Part of a small language model's weights.
Size: 18 layers, width 320, 10 heads of 32, MLP 1280 tanh GELU, vocabulary 8192, 25M parameters.
Architecture: learned positions, biases, tied embeddings.
Training: a variant of Muon for these matrices, 10136 steps.
Each number is 128 + 32 x the weight over its row's rms, rounded and kept within 0 to 255. Layers, rows and columns count from 0. Numbers have three digits each. The size before them is the row's rms in percent of the matrix's.

# up: layer 6 MLP up, 1280x320, rms 0.228, rows 787-856, columns 40-79
# down: layer 6 MLP down (transposed), 1280x320, rms 0.228, rows 787-856, columns 40-79
up787 106:083147170082142145142111098114151139138115119105047124154137188111150140098122073113103136108113148137157136146165151142
down787 111:170086141137146100086104143102122129129102152109086091138160140094158132121093149089178177153130126143127113160072077125
up788 091:118196157116075130152098153114127120145127179119098176103128146148140097103126139067125119156131156095141102108152101106
down788 096:113113149106139115103113110165100134212127089113162145164146154154136092137091145147173124146104208107126110142191139163
up789 090:107080166121154144147063055107148131129102165135118109161105171150127115171122168113106119150094149102160100127106225145
down789 081:100149113176129133168092240107120113103123076144192187087150088142119072038175130088119132097148103126141133085128070196
up790 098:174206102109101133146134124156130130132122138064088157105092130132127200124063101100123157079125088172169147075149159156
down790 091:114107087151111152118158188195155133098157098170056120172129164085151135142124122125117083157104137081118118135099144137
up791 100:102108139081169139146116111162112107140135117116109121181096134143080140131091117146051145155092070056111153158136097095
down791 095:091167124176099185152160171174129138108144130078140127138149121113137058180101160142124146100166047081063176081142103110
up792 105:136097134091131125157173137121075086182156148139133120158121132150180169146114128091079138089047109131188116191139041076
down792 107:096135103107154187122161101070110100098114094104131090105072126158116173034147108054088167142108154177154064117103075177
up793 096:117094130170057123139213078142092137104154128152115110144107071119136169100110137073153191141174088185075171152099065162
down793 100:145098084145111116125129140109097174133140070132104118141151145076125134149180069116091151069147144083097148061119143179
up794 103:135130109155094047073062200132158149069136104179179082122148127134061126075147070167105085182098086119121108139141173120
down794 103:133109100134142102151081098148112166113088140159102161099076163082096185162106141075108133123118090083080160155102129122
up795 096:117084096136107081144115108095158173133100118130139119101154168119107142115115077177062196169034112100122119089152121086
down795 091:115177064141125103127125123156088116069144088110130132120157115148148106142136175115087102129148084112132105129177119095
up796 106:187098158125096073135116158188173204103139155113160122099171131113113154068150107149155109183145106115122112106095123124
down796 108:159166090114122140143151130121138148190139196078060114076133171137106160137183107105087163120096073153101127083150080143
up797 111:136150095136173113135129087175136104112088163160119124099159162185078141118143150143118144113164167154135117144116058166
down797 099:108133136154142123131154176077197152144098098175050115158106152127112170136132125107125135135109170145062104146100126134
up798 097:134057121112165170134128158142165147110184112125135153083122123111107137177167146121129153111146102154134081181175143155
down798 101:102131102125129119126102100128155136136159097078130131123142065139065131078102143153085126118142131126156067135147099117
up799 107:114142121095090083142156108110095101133118154092118152154126138089137039113160132151146107110112086155128099091070142056
down799 106:148105091166132124095170091148140124134139199140111080117157112122093187145169096121160130136092116138081082129170132123
up800 085:077090171166147170112128138122138120124105109130126130098119151118164127146169168133088143137129181119143153117093101168
down800 080:139207086119205125123123129181121103148166132112141106141128079156139112165096152144142126121180151132095142096120127084
up801 108:073137136103163147123099114167068068115074121116076114133132115121072102098143148177162095151118105104128171093138127146
down801 108:112122139173102124120103187100235119127117190102144088136116075115113122128093186118107123168115159135155074154162118150
up802 096:093118130108131145142157171114144090131105104110123109124134100140171129160090094085124142119099143152157143130064143149
down802 095:150073132095142126084130124088125090100148110097141080122101098130125125216071180196142096150143170064161119115129105119
up803 095:133060130177093130081125085100125085135106086144142147156102147147165135141083159141137110180074136096094127117136130113
down803 087:130141112133114095158108124083036121147192118147059089106145127067095115104105130103148144167098110155128138095080108132
up804 102:108156129089087120105136128126113136143134062150108108086109151119165129126115141053163135118150171117085052150188134065
down804 099:106146086118111125107116147104112082148126108129122090142180083144088072097111143074177174170176132172133104160098142125
up805 099:077142178110087133199119135131089127147159200110120156143149212136103137112151122097162153188152155120161110134139111149
down805 096:187128088125128153120114101135092131151099103141133101088202117171164062096179143146153125156115113125128129165095144075
up806 099:131052150138121166152135174153104115067114060134136082191138123221141102108141137121101097108096093098109081165133141117
down806 091:170136136114108130095136120173149128094093126134136099099107141114125121115159131160178105111158188133156067078114092136
up807 097:057113134177109141121094172116144088152110130123062177093172152111091136129165122118159115196116082145149106138072128113
down807 093:124125052168132142148124090129164179077142162182135154168102131157122173247102124136146115160198132146111114134100120135
up808 100:104130161155081175170166141101115091158080182155109152095097178114099156121123183106171163195106118102158128178095131139
down808 107:128135127117103137188143123138177079156064180140123096118099130139153140138128118152136128157161104124172138137189089126
up809 092:110162110088169112121142093157130155155191124152069103114045103144106095151081093133097139162103113129140129099150179078
down809 116:091154133129108109171126167107135169127089103094154160103184097114132077106126122180107154176124183104141106118092096124
up810 102:189154163103097203130116174110135141149133093130186132100116193187133172127131125158114107106183179102158130116080187172
down810 097:113100121117194136139122039078117096095150116118163185127147141165115135121098157143139168110127135068142114106106184130
up811 100:134113095091113196115171113144116128152079164194116043078078092136125108160072156140110135198121102098088101137083102052
down811 090:147110132122106145143128109168132108100110067114103152152127084132116094156139118103137142122136151180122186136175039178
up812 106:126179123161167152153153156129059117044102151095101133145175087161160148120146129055089142077114135098082152118169149153
down812 112:116162157194086184172168057134181141132058118147101097139135190148145124104084118085088128142129115134136108132186090113
up813 116:113162105221125137158126128147132102104142097165124176074110116156099144102152189121134127177162065160098122122130163129
down813 130:104069164119099145102110132147097122184069125042138128140072163136139133085140153139167161120121143125121127078116093201
up814 098:110164072085131117110185139088076160079114127096159136100129062134165141128093134150113106141110120121125081154103171123
down814 094:166159094145159175127192150091093102194129099113143152148090149147112157171159144084117129154089189084135111142114123092
up815 090:136107077096116115178136089138127108130121198166052158174155143124163136108149149113132087117151106149131065120129179109
down815 100:108155137144139158121055113127121097112144120116131140079107075084091087187081127151142181132128125148149177108099129098
up816 093:091112130065148091142086151083137133164132137078160122094148163085118095062113125094132127129084157143104177203125068141
down816 093:113150120138145100133142089118165182107090094139135103124143077094154146177188155102133148113128134155164080080150124147
up817 106:125126163135162085162130164077112173171152104110145109159167165151107080074169174130144146089152149058160069085088179084
down817 109:123176183186097115141129114084140138082124109104071164173117052124100112114138143185114152181120130147083105097129141023
up818 093:138150153123075125149150110152100147146138094092174120104140161131118144122175101120170128119096118188066098124154177171
down818 093:099097130126182134163075132079143117132123125105120137092132080129129126134142127132179178105091148074179169120171118177
up819 107:128103182094106164119091140130113139146152104121085087076123147140116117111101093094156087150148136134151090136168151129
down819 103:041133122127116135144169107110112133116085116165080145121120157097089140131165149135128119121075183107107159099181150161
up820 102:120068146148116165100102191136086141152146098066091128110147136106169122123155163106140103124161104090137166142173097167
down820 099:141132099147173117137149148164157148145141100133084155137164160111133208221128221140147150219111076115088078115112094123
up821 098:108149138109192168095130154090173143107124163143150057073099129152091147116170107146169187140172109105128150127133100135
down821 108:097080118085105134099106120122140142194103073157127098144119070115030115095089144156130112126159166145115125135174087114
up822 097:096131112112157104093126142114149162124172171202105138123128110142147157150165123084114110094113092118224188074135135134
down822 094:232100153100107114083120153117137110112072050128124109139193079147155118177056078156105115169130138165112124052158154148
up823 102:132167093135102059157135120172158096083150193100134102124119051054119131105139150134167091105158107131137110140144068131
down823 103:101154149162165138142122155105139184089103153171118112130092084113093132080137109160122183119127153168127085097106145123
up824 097:098129139143076107142092136110110124137120137108144141113174132125121167070130164126082154139206086138133078117135134114
down824 099:154152106136122165145142031201069137139139134133117139130124126125172106139139126157131158111089161098151137178115145125
up825 099:116149197134091167115095126157127143132118113131149137042096075133118142107077130189152148127153058110173049165123140077
down825 105:163178105102124100203156178070124096120176123098143134135133109143122171140088082164149110145135130075094157104136128151
up826 098:103115146144119173173104088107141126116191125107218140069176125142155138122112129077073162070106105162144235125106120147
down826 091:190143068074133067121129141112175123126097133203135124055128102088121106128098122089160098094083118092153085136110156121
up827 101:144100136141140187137133086141101089127114148113053168095110105112199122088064047085193143160182118187147109107083179144
down827 102:176153112087189105146133173167084106131149180129124141131158137091152133106166156152159091115109123091116122088113189115
up828 096:118130120130108146053114097128113133182103110101097162130127163142089089136122130078115133100080153114148129151152118108
down828 092:191128141122125142180147119066106143150161090057109078134127197174125132124100146124163143065139124162156100108105129127
up829 106:173136145117189133184123080148113100083136091100090145102129125126196164122131124115117155135142145113119120085149106119
down829 107:137119180163149113103115130139110146137116074070101070120138173139112098085093092071137077152095110185115180114160188121
up830 092:169091138153103136143126134140133142159104143058130186154140105210149095181124174148118185175156126143161162096155119181
down830 096:163069147195127167119086145166072119122175088120163113161088140170109129114177128148133114165104069155153087159168095115
up831 098:165164114142136027142134103135067112102141146106132083140143180098130148125087121123242171118138091152120077088168093145
down831 097:119138127142082089131123118100112086155144104149099075127163163154122160199097142111083140155137094072101155174201015094
up832 094:116069069141096112185132086088120117122124117105110102157121173133192154111144148117139083148113152125121170152130103135
down832 097:168142097094159153177147082179120078181124138194197135096138120131115128165148098131094189093106089165065091082200165166
up833 100:072157178216102093158049097212175116149136119180123143137190119100139126152173119088148107132177132103123155159119155127
down833 098:154146160109142125133071138176123142097172094153115080097129114163201157109102136128146179147075145055128076148149157080
up834 103:107176137147101090111168125194082097108131124153095100119091185141140173146130171124100136108135073096151148149175160126
down834 104:134084143066113132092163128190138111126064177116135186107102138147087098133163167176138134098115086090067136127094071143
up835 095:167148129133107123128141142180057069130154155041114116137106123084125126118117173209130125172142140134156087137153142115
down835 090:154137124120167068046101125083162183157114095154135089094161118115104141113114162179134090115105079080126098094159103081
up836 096:149129104144121155147088107162132102167099090107090187101097121106049201063086154164112121107101127175131132088143150126
down836 088:185095131152115155041193161155156128167155099169169144148190090087167129163131160136096169097121101072109134139168118134
up837 103:096101116068187099132105123147150204153147138116152142074193146124126116145075114132153101096149146115156036141093110154
down837 098:080160176104107089098163108159070150081129185143110125104090132115144142111087140119177127102094138147104115080105127151
up838 100:125158149159123098146090148108137112110179118083148112093158140180146135122073189145151140133125080159153113168111218108
down838 097:061133147144122137090095071112136074131094161115169137160061137162113105070102155065095160091118101177060126166119104139
up839 099:112142165209204123131126124142144086100128141099142135172136115128105123146133182106093113157189156144127149147115146139
down839 101:182176179124129145103124138139108156135152108176100111127159116098151119148168099131111196125086093146101104089160110162
up840 096:104082136130119121111159091139107101130106147026129137105139150114181137076131124088106143071132102148093083131071116154
down840 097:139146171134128103138104123118105082149105111091140151065099178135165058167135184082171168139211117167142134159168168075
up841 095:132124149073135197141185094122139162173146135133122153117127133134165115142166132101116097195148139124102131103139187092
down841 090:070134105144134097071066091155095104133147145104070160120132103096184201167098182188133104058142158156090139101081122075
up842 102:095146046127164190109151128159071107103068100145159157138141116131148118066151120103093129178108143127135041115112174189
down842 103:089163091131113158154121113131107049151152118077123150154125122087097103112154155114146128148143052143090083170137145112
up843 096:150169146092143133134229114131151142129103132156103113118162125136144160069156115121105118159157131190116073142097151164
down843 091:115130092086175102106096126149097117102138160102164120136148162141088096126106169146127160075141131078152091107160113097
up844 109:137147137148141172097158066095083109128086155096092161146085097104169114106130066128157109155186129119142076102184141119
down844 104:189106161125159185120171132125106088071115148151153093126172127146143194134043132178123122179130056092124114094170169171
up845 099:140124109143149058164129165132100149195114115076113067150138074124128199140094115135166121125109097126127093150149158153
down845 101:114159090110162125146169140156162107123134148079115126043152115070182172156125149136189115130093118089107132077118143085
up846 104:048106104110074094172068132164096209170097075158122112095066076102161077127111106071122083164110110134115104127143175094
down846 113:134167128113074149160093233101162110142116088101156108158108096168130108127084061123121100101167174116181120177134163149
up847 102:099084143150156121114142073111070165131132067106099178117130140069185138115153125131101158143084094089143117153063150142
down847 103:128163097193131074144096144134154127162096142130111132133141064092117133175142111115082149126120082101136177140138143146
up848 103:180108123167090180136108145116122127045141079156157122195125082114105148176130183143129147088195112136131137153175192169
down848 100:150147136155131071120154124170132135177122127137135185113059093136155098046089134125145120079099179126121159125135100089
up849 105:171119149072111103146107057070153100218112115126166094120104128106147116151066076187151098148096062111149155140152114123
down849 100:129147100139122181049169091158115163085177130088108131121167095126097130113118139041122186171156075068133086127152146137
up850 106:096117169122133112067161177185082115124152150155139089116152151155075101074109202119116038137167093138122153171125155147
down850 106:078126104175153177119141133137099188160042154137139143128154066112131074103124132111139138098129103193162141094097150169
up851 131:178128139172098098223108043140134077127095136171106119095172088174149155136124165129145137080170130151139102169143164151
down851 127:171106105160157106168116130129150147160068159178127095110177103124138095177091159138120122067152117114106158156140155138
up852 103:134070148163162130131112161184138165178152142163118159114107127038099078120136154124095100131075133151081173109136157122
down852 098:116120095099116133159094177162141073150180128147113110089109125109165146119100104116146099070228087144147098067139157103
up853 090:135110140144084128139128170097114139118151132129106131109134141112149124191073117126109139207122117164097106110149231161
down853 092:141136132117147071126120101150085129090120054128093147186155154145079106125130159135138124102160117158134143096116133137
up854 099:122134134159102168119121114112161176163120130099145029117139108145079105125122139144203164163097134139090098111216100125
down854 102:175101113137122114130150134152166137129102137163105174090099174121149046094112111130130090188138132127158121117105118132
up855 089:104122122149158166128184117130159192122122165144110127138059129114156145086117129128103095125157121099135138112154090188
down855 081:087154064093109170144091097119099131128076164133110103130147125076090141055155077170118097108160145122043161148178075075
up856 103:147093133143112112044130139152144129152161150133083157127124155049106101164171106083130108095090135160125177156174155081
down856 104:185145157079139121096147112165128111010147149148134119124100123160166157069138114132143053130135104107168139097116081156